{
  "hidden_size": 192,
  "intermediate_size": 768,
  "norm_eps": 1e-05,
  "beta1": 0.9,
  "max_steps": 8222
}
Each number is 500 + 40 x the weight over the matrix's rms, rounded and kept within 0 to 999. Layers, rows and columns count from 0. Numbers have three digits each.

# down: layer 4 MLP down (transposed), 768x192, rms 0.066, rows 151-250, columns 128-191
# up: layer 4 MLP up, 768x192, rms 0.0797, rows 152-251, columns 128-191
down151:440479427469505541456433494510467481516497532468538496519507414456541500464512448532497487454510493544500475523534533465492403423545542470437498461481470492609457468468485495551520464505566553
up152:559533489467471542515484466523497490417492480540469517483571597480528456428456536574485454517506464492510474515559474509443506556511503530491534549463538485531503538484503424511509494481445548
down152:456475498455501520439468540505498514479491542504507461518483514447454560452499501533510516474422474536455507473553571639534524468515416429539467537517525471559463472477524534483468477508533475
up153:509519480504493540586466466532499497514576575471510485503454460488524513497504533480460470471552514487578437495520488477470451549474519510497508490506468511489494459484520439517459605466471484
down153:479455518467566503462515551453518537493506486479443517466516463457496460483453525554554485568471489510548578509518492535524549520476432493551476477450518493547460442592485486435542489457493497
up154:419486438491503539494470557463479553550483472500493536527464495503477477539524450464510464467482482440472546494463496442512543469523553468546502545524566548480492432473493473479473479523476470
down154:459489500510540520517447489501510518467534487455468485501465528540554484502435435503448529516495559501545512540462475551456487498554499480532542511500423518527557493489524478478505594403418467
up155:454549465503534442507515436464509464457604488453545452485552478492489475512541510448457463457528566494436523516497482417467522565463527590526438481491488525395461573524591501463552521523550422
down155:519474528576577478487515471533515560545487422444529494598446442531482539551502503494475468516485534546430388494577486438453475474472511455549434492563559465600497469498489487485507465475487520
up156:488530426560544442507509412561422430498485545512529463526584481512479541445500444478472560475467459463525478494460486533516392518446508445552470472534503489499569463549514435479531525449467586
down156:472441526541444465443490555464507540468510455485521523525530574379476447464580458505522456544545480486525565576549516515465440498479632451465503540501573558502493504431536513413487396566533496
up157:478526476539556569424519545560414482505494560537460594577452475497515516589468458481460521464559482542485545533485443458495449520516462530474511508499498455477410548486542527519570525510439505
down157:443488523506489510514498427544493418441481413565478498551527477484567588475517581544509467507496532470496470459540495530548472460485491520451492556537472477485544541552465489481550489514470504
up158:538440441537515479510474595474531517540435500475482500526515479504525549452527569551552541573512471470437565532569514430539498547470419484512489477579524463584491516497463605497424507570522521
down158:600458503512495542506551497498542430493452428451538474513475501462485445453589498504484549452532484564466618518496511546523516498513387570560501514509463525508531564497555508496500510591525506
up159:510522630481552559420439454543460547508499585435545429483484432510485549527507508461507468510427500536450503511494530489480432504463524449519444530573450446396485510480491550479487472530549446
down159:583576433527539584538502454490526508565538550492466422513467487449445531530417517476598504490582520494492489512369546506522547430526492550490528503562558516509484506492469529433490507541535489
up160:466496504490499529552523514460430503565514433418448507483492526456488481552451550533492446493549512574456526523510493505454517458505517562482531548609505466517503496501546487451462492540493528
down160:465464491501495504494533525474443511501513562518519558555550465514556494502505468557539498495538576491558454465456510483557505575512436490556501441508495489518555500509475469467564500547502457
up161:443538463550577538477543542457491474508478505495519487508519531467483492450507510455542518560490445458531537548510505429492491488487487509556539499518460529460471521507437548497493599529560444
down161:462435491487534456497431517508467484553468472480520494549539466461543490515520465482474491458484502485523515458522558495499494437562505491514530510497498467460476476435439517472568651475492521
up162:510519540433505512486491450509539443498503493471483500523502444546459535524484527509430497545544526532542539589525496473417488379536481459525552529471526578465580589524514494530488516528518541
down162:541524504474511488439472499509436471570474540584468428523498468468467517534461510547451501497528543471474475503521577458515494576566525479484549466554442580494486457522460463472456518492554606
up163:548452496451550502563370453558469558456497522545487491579486490494483618471536548448532488550510503471525477441531460453413571482465517462554491504470529479443501553516482521467493512477426532
down163:517463529561511453516465457429482460493455507536481439500496521522533466575410516509509481448566533549500528529440488468527485466473537610546489462456487586513545516484510524456533506542469518
up164:522478476493516507522438419532392503475547514505463547519526442486489472490447526472486484510448553476527493524500490513498460466501510471547478574616521537570462464497513481519492494462519541
down164:475540443475460397487516470482490468480510492453478605529532465462462470571504529441567487471451535494530460537407514508552484565477553478449485530469631447461472484471444527509522530518450491
up165:560454444468548477544542487528524560526495511514473519559506555486496513481545521524474529504489453496488454447486546499533547503484486476460460503402457514395542505519511497537493462448465543
down165:484476571522409475460484484507482516432531453492555473514503375506490443465533527483494526474488536501505485532421510485470442488484455541531484544525520487523478531501475493582524513458529478
up166:558507452512498547563473498551504523473444509481488469490513468581470528484532497434512444519478460509477516503546492548564489510545557474417462452476523555524511516535475573504498484454464465
down166:518479518582556567485484508472443483456554449581497447539540460527531454506510511480557465522433483472490477539535445535522460516519462518452539444452461534531529507549457472584552507553462537
up167:405448526462495539551522432564532474417484500476473434513523457462516523519529452518511502517493473555476522459504594494522482476501449480557501636557487506497516528433497478468547549517467501
down167:486452498524415473515522487523532465453547604486466515434552535521536545554468508464491435500484486506442440490449558568467538572502551502553507470568465615560492526486453506407419498473535527
up168:553431492503468535486495511477482477552523485473517552484499530521491466590534522410452535584477469449574451477536488477497571479521490479462465486473405489545527534519479539474452468488420502
down168:429473484578532483541553568439469542507537499553510458456571528529527458508517483532488468431488518482494490418482514520486421510521501489494500491555455504496506470561500464493497521538525487
up169:522492503518506486514556562500463419458541544487546560529478524459493472507516454494465458519488506560560573523538429572478547550507498410469536585465530469529441515491489491596528502504549472
down169:479488477578457448507488500518544520516421486468464493469549580563510498414515533512525494496456523531554571449507503503540495459493448515511528473509467444520496487531498540481460477550498492
up170:475545443515557480438416472451498543483506552495543551496580494516538536512510522508452480527524574506508519504505503479549523398411540445511482513459477479465536509522506529447492547512465517
down170:520462551503532505523576495527434512459475434517511485522502580543551477544508391496510490497464527546481488495469507518504456500556438549518554531553479505513459465590459503485564445457463552
up171:552540477437554410516480476523494571501543517435475550487493519454449547533501481523489520557518534443526526524475554468526539476503461525556575443480480475501422447500589549520473448443499512
down171:537550498535507546574558579551375530483474532516469457577590529449527571429483557519426499487466473531429532506431404499477424549474385445541492558466577487526413493493466480468487469501481467
up172:479465495598501445490525456481496457532438456537445557542513479487586473537483477574448392487587436546513442532576506576494527547545457438506440494507533570487516486463520461498495501498479584
down172:497466512442503483503425551555530442476547531539611438480432507563551538424489539514556501479434452507609510504468468497506389488547549499427573467543527523508448490511535572428476475490489472
up173:500464554491498588529439403463480554484450494504561529517476517566545489432451471450476517455465542547495492493525493527470487495494373537487502498542444450495580523502436430507493497449514531
down173:541501476482480506497597512466511497511527483584460574451552569418495582475527504540502487532493479489501509536573532492516497379544516466475479448535525416500487545503515551534545530478454471
up174:548526477518457576601535559511480546516471486581509471555444437484564498504526474465507541470555537551544518509462539583485552405549519410542454535597522514463507454515537448443529545456511480
down174:563463513460508528488549484453381526522439527492419519507510498512543497529490452482498550567461474484473528514468467480537527522460440416489447489393564594574570540422513497464450504493491465
up175:431446509527577484458524566511538491492521504483496510502449576464476447460569523469529455520589487544470561453556589510417537475509454460517502509492572467533480454483488503459450479482510461
down175:503516495522525524490485538455592518464524449485514478427470504518524494519538491582454536452472506520480511451479492560525445540523518501510480478529435572540450430528512506503503492486552447
up176:514533499499509467510503531462546455513478459519485490477460466494561520518508474423527495465512417490544514503513465457473527493534490528543505416464557529456464548483485480461487573467484497
down176:465521464493519506541456504486524485417518519516469514520487561466419442440452568464477510472564477557483469547487479537462415476417433473472487522553455465478506524525472530509457489507543491
up177:539477469515540563420439474494451473411534522466547391501502415436480530538418567534436486533446522507531551518477485468496450457470507459515510464495507543500493502524526435520506568456494528
down177:497453515450505504615519478497445416456498493565496441520498483501540548426538504458543499474496470580565462547513471451550428482521479543468573541501532483541516502488503522491477466498509461
up178:462592513504567519467465442470498438455500511474520445420556463548445429505474500482442490479501531543462505452548537510548471444458471474515496421521485492428457494482540432471491553499527504
down178:507520493544488482536434561514429466491492539472517402457472439547457480422531558457505545530520482467494454511547497504436524526486479489518490536448458564492504514498476481591629480462456459
up179:569520565441567441525516492526485522556529499467515453505434515547423463506509434588534540523479461499525474515539416468567558532563479550488412457452522450478535515475502456494450524503483473
down179:439512484507459501456436453515564494490489491573491493472525471467446570540470547492527517417506458449518525514543484456424531491509492447472508530550515481506484532465486515508498518453509477
up180:517480503459455460465532492554495559524442540557517464494468474504479574577398461491420525568508506550493562514533450448527556489491495496474430481377553456566494589514481474451498454502519408
down180:439478499486540510524433447458484553457529481540500521531536499498518519514601468486535442501488526465493484554476515498488442462476526524459524530603509522474487481469498503559461539510492468
up181:509527405568461525480477477453554516479489546516516506484473511497514486460470526473551454462483536514535501498510525541470540457463486525445477564475473485553539471532516512488465487444477508
down181:485521507485474518476529501519504448490488480539432521491559516465570534486452498502484487552400564470560538457502507495514524490461503504423473442515534560550540563505465510547444532405467485
up182:629468510456534553516581514512421513520491511497419567429481499477474526485507504492588506483532516525447512463560498492548483507466521502491493484496520485502515430477478483512483510491485564
down182:487489524514483549534469474475471466516555484493431449532546501541521522511553458494494473474517512483487488478485537540502450480525448487505510496459495447472519476489554445511537560543500531
up183:499492517459514562461476466413533530526533506469483456546428460494411492543443468501502473464515443524477515491545560452433515494429535467536559438358530480448456483504463587545536508425537486
down183:510453537505401437471548552546466575454460534490411487497527513561596462567530498501469515485480506404621575514528441519469590477492435496455462553478507509522459503508539415496461442570518433
up184:525571509462520549475500400528460493514426522439426505476543485550443440436501547494516448488515523518508521569466578545482437539503422524487444493494527487543573495499572551439485491546560490
down184:467464568471531479520533514465576464478498455538502524444481478529533545499494462491561516509455489526458568443561471484531450507538520501502515507495494547444558451513524470471486479488498501
up185:524483440465515460549516557534548468570415413480497489480491523528584548548459531514560507482484547545494531535492444448519508562494457547575485566576506524523516390485514497503491476495479496
down185:496521433518535450470464494486501523410485505560472511584446537559584433411511501494497535526453534533561467464476485546541469543582531513523529542499489430528453547510519457517596522430500535
up186:507503457528450517501464427486534485458449467531517552535433443457526462485488493445475481520571425538505403429506488511527489532545438589549538487512478506562444493466559471562554431541555514
down186:464481554481504537461499546504441568506552482512442532529558554503498506483500479470458561549483548462432521543445471472449485481476445385520555498505512460552521445490451507542534493473527513
up187:528462524497529512523489509435568532527455445494489480537508506518490550484439472514523499536447485463447493455492555578496503512521485489481461425518489557541501458515501426469483455400565460
down187:501463542453581518471498497489524468496482476487480452495508523512536580495468530515457488458532544521527504509534486497492479404514506503463511519529467497459478544484551485441512577531476514
up188:482481526453498482524449475448433545433500492484547505438505482532523573446486498520535518548459489425480426463493469511473512454528460558435417505490472516500457579514512517483485473606490505
down188:498502482469567523530479523387479534580473443541449440484489583494561451448442490501527469506477546531519522503491511434557508460487525446563501511503468531522522502511516483459481474540545524
up189:463441519452523516418451495495474511453489446585465545522572515481509516509419453506555544472515529514506445486492600498525492442511471443543486426546506516539484532566511501522473508498480512
down189:581573493559499522570539490461513460415498574533455524476426563502527437468461548528497552528618542500479520484535461418557506568420522473522520522574458506499497490481435513534498513550564500
up190:484493507548517475526441526502434526484550501531557446463521492500530508488506584517399500532511503526618603505491451500499453489466495405532475489441537527451450524472490486517498582506561524
down190:552450525557491485511444492492509588494519539534519485479489465526528553538498517457536450480470445498515466468517521490525551478505474515432532455532571395442494472468492517489493496581399534
up191:547528477561492487460417462532460476466455496516519418455549515567589550452557525487523549364534558456500552441520500461477388490418512541532467478480435499480568493494502573488516464472457463
down191:583505541515469502475511449467472618534486516536461528438465542484467462443426539489457490501568515495522418514480439602446487522452457484513471503478546401426442488494463476512466508566482482
up192:512529532381472594573534464555493530476523565459519482553468544451523474500435533480550510466551475499420467511519465534449473440465470533510493498428494468488483488528599538521474488515513483
down192:515465534580554491560498554473471475466443505504389539597421458464512512495585573503558519488561537511543521458446598440457443538497464410514523458508506476434463464521463457480513448532528490
up193:543533502468487466604488463557450532448510483504582498483489499512468502465579485472401492556549528452531592534560441579443465394543517544493454506463468494499448487549453535497477465505500463
down193:406440396572449480476508552539578490509498470483512537436495520444403509488474493539420454419533535507529535494581537498558517495496542441526532511481527436528468456407476536466516504552508508
up194:515526453459520507505475485490442502430481558470402561464467501508620492505493512500506489487522462535553515558452501548507490474553433478508511472541496552520522527430502550552469459418526537
down194:430478544525459530400561461467510502573499509528528561512491475500498489472517477462512474559427504462435451494489479469512500495410476546431558495508509449402501497629445504533580437402494491
up195:522467537489474490469511566511540408450494576558558460530503526504488422444515530435503475508433413501509504497550442461447546518550489461534413456515538534453464543477540534575566513477534535
down195:537506505489479463483542466493492479445529500466533514536521505471491503510494468433484493560494547574544480510562504450516499424492544537589479512457431485527551484388536479372508490534535505
up196:512468453459485483501507535470522470480452511476595522566515507545560523547526506482542546494559483505476521517526411545397460540536492480475556506512541419521417421465468528545489562490474584
down196:564461439601489455557552508468498436435537542532474510546511521521557448487533505482468504522502463442445476500409464488426462443478459466520541462513527495539484478480488508487524433448484501
up197:387496513534560500446489484475492485576490454468474496475466518534490531493494567581508449501431498494490594487531536516437562531497524468412499544496589563522485544458510487488472508529501472
down197:493517496555479506557433515528457462479451416426473540535480511513484468478511585487498472560573488457429539472455485534459467494518517602525554596505444495522517415537485551486512520513514484
up198:537488492484452515498517569492477514583462412505540515544492529447533483472522508533475498512506438420529462545541504515455571500557492458457504476526482461520561571482520493484491481482480520
down198:504516502523451480486472509444501490526504477540530493502486505495529508407499512454526565473556517448511521488450513483480444484542428528523503533447508466463513541542489449546434540462507554
up199:473519506524479487463549509461481493545444469468519520571489520473481332514501456550452472557441505534465468506533480510417517442544447498455536608487458514546518440489511574519435492546415476
down199:490525491517466527566499480512527492471505483472492459525490453499539496447474571510528504489567545458376446482553506436491500523435543552464425505537450484485569559553503558437484542461591447
up200:486540539462464462502494436491526499517451460442550511514514518524562503552394425553462480519495507476495535393502484488482471512485511480519567516448516511433535519549450502505488517584499531
down200:440486472558560495569543522493556495539483470462452541483407528480471528479535551522516490531541477518425535492539508558512542509565491539505581497515470518538484568499525534425545528502472539
up201:487563423459511557503505497430520499512463557459543472520507473472502497494433458442536445499457495532516464535551500444491558484503472517495581482448497530490494498487441493521455545542523558
down201:483518458483542475512489479435517468560516488584512455458535530460527476480512555456492595459443510525507517553498492520507476492553504467516478536517415477515508514512424493519462474470594442
up202:466484555562514501499453550501517529551516522526457496462539491575495541539462546493500447514508534493538558481518562563454447559464502575464554489567499519446572547496470484495414536532503477
down202:520524496523480512490503503511368532548480503559566537480545463539470516509516505564522518508437428480481495522533487534462486473578535509488517494520480476537507532479448527557529504512494554
up203:464447486450502492396549594520545366447486530570509522553466537521574505591487416473522535520559524532525538477549497468530517527488507450544533417509521548519543569412423520502533498528409543
down203:484497459460465537527456580537534468498462517511500442520499570450530546498466499447347533447568533488480557424478488517493495509533478423549427515518455576568535429468460462502504606446520459
up204:486522478489506507556505500531416522508524541469501491479494561448570471522508545489473523482579498511452506469529541526434545535596459478530495584534453537545470414514480449464541491448544443
down204:508455490511524520564583548549464494490482487488459509446502582497514458483539574499473489498475437480422501539531482473493465414491468449567529505563490539605537482470548468500498464517622538
up205:568402427548505474485490528518503465445503537452502489457614479464531488476536523495477589432533439479476510519554468415504539513519453553467459523502559529524540547418563435514495600514519473
down205:527479447547483476511498480484532528487528492481504519482488499438543454550534544472543494534511509581451422561483469487510473510392525534432537528512538399511483443521543448518476505503528452
up206:529386487526505501511491493588440459403501497480523543497513490511472508452472506517521530470540509506538447497455491506461456506532516515505479519570524490538534536534516528486561538478508454
down206:528478507433515506454534469428453472546484533479564549489544554534482521519531571533458467492484463424457411464545521477507482474488457553422581553534464537517525471617606484511389522498424533
up207:495526552520550539537435485510474467507499540520528536489509500468426467448476567505478538525546483436469513488454500494554434506540503529448546555535480536501511453480467469514506447459539535
down207:555511452536495498560539525455533481510496565428473460477460524447445515463515453498574481538554527548529515505545435500539505432484518492467470522553460536475472517558541488459537480461537467
up208:494540508545471481528521498433506528501513510451464500507488441532602493476529471476596495453503546507535509539563556520509488432506508488461585541552534489517488490512480497507458475493501523
down208:484547464507444533450488534568525494487558502538508492546492512453480502462511561533508507475595491447446515471487500479525517505413519428546492493450439459486515603505535497529498537494434481
up209:529468453490525481458458443468520526506500533466562526474594538461501602556525540540517521465534484526495534524428531514539468523496461529519481543509440519463397524507537425550520557466524429
down209:444517476551555483530422490474533481522530522511561522455507539483516439606486508441499457520528431542518470589505467541448517485554447522532479448571458538525463468521500562543468545502535486
up210:521302579521453556460499506509510599423473411556470458503446462540454499549533551522510548543460463506436575572469497472484473476514475457412504455491496497514535438567458529421491578507507538
down210:546611606510542544536489515448448504571470439527482481460488421505465458506521531495468587582562463466556395454468492502513484478476472481568447447450463426497490568472569487593463451594521507
up211:426472538477486503495486493485524503468479593537493483547479448579555500529513517439452566496481525476524525467527519512473484465532539525550442521464464477538447581510432532533446498428516504
down211:525541500480508533492433501488527512513523456406491484523539419534553460416460452481550474560531523495568445537514497495506492533471470524451508559476514482519573524501495490518495458580518418
up212:545518429472534476511566495595507560427474567437561493583455527516517469538503468480478453491521411500414478534497480435518520502544481504553451583458483502492548455513456536493529469455495444
down212:468509506586463443554467480447490465508403447403488394433567579481449516530443516546543449472478585485439430467507586539500603576468524513454507480503428542497544437531536527554457568544490545
up213:566460514471537517462450511442439425450577521412552539483507514475461587477483532483494454516472526523481552481514464467484465545509498513470396473509438462517531510548551510509520506464479476
down213:500501415495544530493482533502513404574496502426504488445507482529496533528516479457499515513485482472498513503536428456471486509473576488541568472457600534474532534534466496487502468527495485
up214:543496540503472495514542505492488447513431484467457480502482516530468491497508479544466506436507475477529485503506415577520566552529482494524454513440522501453463502478544490472515474460512482
down214:474454431402508541493483472572548498424531502513539500470476551524536519536519473504526506460462477509506517484563558491478507430513484542561524541565429497535510578489424493523569548600525465
up215:450468427525479539475444575486501514538505495536469473535514481489469528499534496438463458481472533481528518535570464476500498495520509475531534504510480488506467534536548523483581508516457475
down215:445503551549524456581496555490493437479494542374536524488528479510541503477543539491461483466459487493519503473542509516463491481484482557463428554496493522518520470507516495474477543541464463
up216:499561523474480546455443484515490525540449460511498515511464488581509489533538403483549447462535488490516530487473573506531504510501515530543458488480508477518527473527483511547455456472469470
down216:460428485542515491473521543538484466431500512492465465475489569464495535468467579517472527518402514520444520534552459536453570481565419530503560531493517481474527511494515598479465497504568510
up217:466564471547457516528475520526486491475504544440463511481463500531428577484549511460524492522528500544490484459483492536496456482519510486523487554539441536470517491422538467495502534480471517
down217:465448521470447465536506478470512477469499501512476530473484526493531477466510476489510532521511453461506489504564475514526538518483518535512518530482493408502544497522528478477530500557551498
up218:558482431476488455482447561547460517473530478459534506423472543566483508511545449449485436472501455536561511506495544493495526506538473539553536543518467502445427537498483510406545484525522484
down218:467514559513457458451555508497472461496458535533436501499422555506469555540531523505552543473499508419522510490531490524514562571491526463522509521509513553483496473594590579579426486439414487
up219:530565523532444552523437437474465509472523498440442446517550537597598508540477558451544495539468556494582480520529397437474495489470523513437497508493496551504534499486565550476506449496420528
down219:489457511572518495523474421456522480499561562463507511502477527557515467509546424462543610493513497516523498509595454486506532472441483461510493520481481473433504451432483526559465539450542434
up220:561493515412519441509520495460491507512532516534535517613502474473547506511598523464464468518584511454482545546520586415505473438467519484468520461497530504462499461512516513461515543496514434
down220:508479548423481452541458505431482486493471436473484489506519482515589547494470516497452524456463486498519450539455503495454598561452437495515479544472476490522533517495425504554550465521476512
up221:512471522498441483512547519544434413499579607459510525519458484548517443557483467481467557499576462584445492434468489500512553550567522481495541479495490501503533486565538444523451491442448489
down221:439461544469471475439498517459491453496512493513547491460555481573452498507528513448563533535484519527569495551504498475477494470555468533463459501440542474486485563454563533515480452474508419
up222:464490524509485521513471492451513458466464484508499472553464448546461519455532549403539511482505571482532500508456436535539533581496458560514529503480474492522517508553463431464527486475572475
down222:474498492501492513446470497520462487542466503482531481577517500499465499425564524573464469500536524426558574532476532512564447425582459490503552560441446430509489466441557478497490527513498502
up223:516463426516572489413477419411532495567512486529495524537502480438527556472532520460480545508494525540411459501473447476520472496421470513488526494484485478544530497452505475549538555504538456
down223:524476523557579432512414514509485544425488568482491539481507467434505453553440480549465585484496480469520536533530432551512474492416541486523494530614457519465525470502473472437533509555519501
up224:474500460553507465442493553492458498432480495503495520509445441483503480493455584531545517528515499461414451554489584485539457527458505511506585479517480468481515532455444493488494493578455514
down224:456592528491459547476434487509454508529426475468489583519570538479495480556443474560488496498490539509467430448498416475502444559484468524406494446531509479561460465473503479493520465482490504
up225:482478478482499508529407608554431509556541471487531514477564462515481481534608466482488503502488534467477605491536508491468533482483434423481542480530503535452501489478507544475487487505535488
down225:510495520577525456545520518470523464483512583577473473470512420521437509420557543556496493509494512476506468443559460482584439538548503480426483504489511413492509425482474505529506519571515467
up226:486552447567468591503473476430464502439488576485491541483543536492475449468455485491521538497486518520485515572512511504512486511431479509537454469463511524544496557494562470495487520461534419
down226:480506477504558491549552465572499537486574502483499530544512449462472491510522489603555497473434524498568562488513496430551452531554559539493441461565462519498521546493539498484511514538470496
up227:580548519554544522584467512501475513541536506488406480453476372520458528478465500449530542430514541534529448457542519569380497430526557463482519561518502483554479511469458468553498383499522481
down227:474453508447568463428542545559520458499499532536520445521484600492449476515410545483571478491481480430485440496563552460516545538517483489567546466597515477479464542549562510466496508532494470
up228:534489480544474469485468519512540461567514480484578500596490508483473509608467575566431544466496486493499492459490524468491510557491555447597471438530425605506519487578518457552455447511526487
down228:523491542523572508502474424527513528456558511528448507442539533571519506417537440424479509524549524478534597529465480497457500458516499430506505598448517531505460493444503579457521520538578482
up229:531457495525476439505483446609518508534473553460475479536544479492516466503582485471483525486550504447582420494499479551496543472581381513451511523503506461460616539415510558511483548502480471
down229:475446482486469592549504554437464486535492507524454568503462522577512508549453504489491484518466457446468501563473508555485375538482532497468541513448481563537461497565412525484483521401498478
up230:470525570506472536489571523543499500501526534403459558472458489434485545552508424526471524584515456467484540459553499576503486556443527478464401511511542497369518486465416521560534474527495512
down230:452568559491451517496516496574503472476431561555472536549440482564486483453519446421480496462444420483529530463517480418495446532537497529488478515479475469557517470495509486552571496520433479
up231:496502532458478554482546534541526526502449547522497537488533488531559518412437498551510509432507537557506497499487493507484535580521527505534534556530475535489482546595519493464525501585526519
down231:502427552499447506569549536461444472477477534493552536546520485529519454459472545472532507481466500492476522581484437546494521457581502600466465464480580547466506483525538503471507502572434482
up232:492461509482522440488460509544472449444508550569551502468563454523508560520484451475415492511458486494518387467492497544473501559497518492491486535469488529514506535530468386490477561564559575
down232:487577482523472508484529509569530581547438475529491524455488552501480485427551439548560493541512548510469466495475502523483542520487499521441490547435510491609567502479481512437527511520566567
up233:526543520504511448477508420545435456423452546459504471487429498478448497490515509547529475494464572552484490508498489453502449494507481476547526538513521472532539482480434462504522453492589541
down233:485454466559482454514510481468427486614586488540513456527564538475458461532511488513466501550461482504582457557490452533536475580535508464519518471509506518502432485557552517507444519492449512
up234:477512490508486519488523561523516487566438564529597457465531503477489463530554410524454541451490434511525506495562520505473538527489523464496502467569463498545416431515552492489454478452437467
down234:509526506484530577623416481512482515440506467445455512463506444533539506448449561461436498469472512478578509552517504488485434514562563488470457491485505480564474485461495441539469522508489483
up235:464535525443531482497575494537477527483487514525470513468497438509466438512489491525582478565510519506457446507507396535509542545482508503512471455487510469482567492520464508523494503506537455
down235:471526462541450541507493500465554524481503504498475488532533567525497499466485474558489499471511481465490520475485530515500500475546509509505476485557497524503509487471416446476453489470512496
up236:507536522439519513546468555486547513511477546520558491533377521567503464460461555497468492412514503486519531515461546520460495513469528449472471536510532377488491548511535516465492489454595481
down236:453524551493527504480519463487460469559494473542492503479507433443519506523478485478514511471463457499542490455497507484454475506569473462449508434484513584564494440459474538513516539525477471
up237:565506505537490488530568520521508447477460552594490488492526559594483499510476441481500546535523518413504520422403542478537515545496568467503508504543476545467590557522555426487435379477441559
down237:514523505445524543385498442455405460477501555466466493524578509424543510495546559476458560470563550471587473579506460487420453486499445542454476555453472550492536457479547460439502557504457526
up238:502491508491486473541485495482512466565429516554457478517525507589475486495588509484535477502519553505458512413462507506483511471517511503541571529480510503508508550441478492461504489461441514
down238:446503518455497537523511471512519535471594493475532531574517432560461519521376499508522475559522490487418509543546427515541485504468485512492494505497535483477506540478474510567496545542538561
up239:508491496468422576500504542496477452550437491477483597510510436450497511470476508514485551571477538602519511529418466438512440470550474412481430476565548599473466545542508555535604515531544409
down239:533492514426465480525589501542521456503525562544507440482588528513468513522455475478476483552545512479485514544470488402491534450530555488483453448482557488451582554482349511426441535430504519
up240:496548471485495553445499525550494473424512512490548511517517556567434514558442531560543502532546481500502457468527498487463527498534544505445479517511544494494476489439506516558525528456486454
down240:457523488434535521447474488545550557441566526478562555483456446450524455486522482480515522465501488522496485503417534543443480519518488398534499565521488499475443514555492498582508483490489477
up241:633507542521484492539477539496557516419467547523506465559501422505462487483482500531523463460551486546474491575534486480464523553482494486523560452441508505491513517505460556460457547514568474
down241:500431490460472525445439541523474502564510452582430468540553466509521520540478508468454447509453437528492504503509508525534460424525513485535477497563447560506536467501506485466523482514511534
up242:506535477487493566511462459456490438390473459539471505499525480470527440485472547429553512606500450501504533497475528560485567547485420473520500524513548478409496457546554537498518489511548523
down242:501486552535487514438511468546505458537448512536588450572501509523477488457451496483464511484471522565474489471551537483505559478522553467434493499477526517508501563492476416480549501443484501
up243:465530535402507445512450565511525551538507473461469495515517501517446524512470534455537516449502538543486486501533456434518516411526481526491530545516519440448510515458497505529514452545504500
down243:483510534509587526430522496545538515516574497417542533472540501550549519487493464569453503523340483487443497590547502463530506526503548566390521508493469514458482461547523518469531552469548529
up244:489452532506453511486560562458494516520535459486508530516412570563497535479523492471535462491575448463479517561515536569561477556460488490485485592499507571503550462479483421478459451489510452
down244:504523400468555533558467515462477496453504492460502550506507464474472482509544545520546428444531492534502551542526450498459491521566486548478480465515592546480542414550446515469536557530540490
up245:430505493490494524467441524450499574516508501554512469422488509573464532483572454477513572465501562472466562471484482527451452521500543504512487472469475485501464614559492505520484512549544533
down245:495548468544516530589505420488531472427522442467503510561449468528496500451519506490484481522540576601497526475518456480463463462519520466507537542513475555505507502456502478464522469549529499
up246:484521536497517517588530467517523542469516496579510495584503508474457440469451521545515485494507465526487506488511456548459491450508460488434493552545578540529448515444470566532422483474508497
down246:553522480534461476435501477479501485371485458574493487549531451477419456487560481502453508515484609513538492549488500488532500456444519527481502529538487500540422523466545493477463585463478521
up247:484533531480496544475455533456480531449464506494533505423539468567490574495481512493516472510538392484520465519538463455499483479506528387488445542458448555449383556438548571540562532567490491
down247:504491510489490540539495488424528546479583518536464507460493479543523569540451433366520404428533552498485477470444506511521509518419542482525526545492532527569429532528527549474430472465457454
up248:515522560476517529496437484505487504481630550505520521519420436488445517462490545469508507543557511458525506502489523467470529403503531510455489495492434525552493518549554487461468468476521469
down248:536502414440487505488509497475523513567519427536529547553564541486531428497474473488440472473538579506432478566501497545524516470541456533438532495476501495458467485485490546390418500475581554
up249:477509588525477545486515480536468510471515519506554510521398490521479475507560522519541540521559503514515493504564447514436506491451482522436482483519477438435481509496465544551543473451386431
down249:547511493501509425572532543441506560497502468545510522516609527501523613502410499478568441472459446501449585477402523571539440539470488486562478456458536530472508427633494511416444493502580579
up250:501472517507440506493527481512446555484500522544485499456521501489451543487460576512509499464487502476463493506539493526536498520468418519511438473437531499570490497489441513539520453504593513
down250:484444554454450491477467449550525498502507447526453464541505528571529521484503484460493498571487447536494559536516514481570513505561510487546498493510503535536478448464518452485517478551468590
up251:512482439486485517511452478483515444518530543525522528476529480527531574511545485484457507479558547529536512547569541568508556509577535489418509484465496522475459532547462543488520541521515507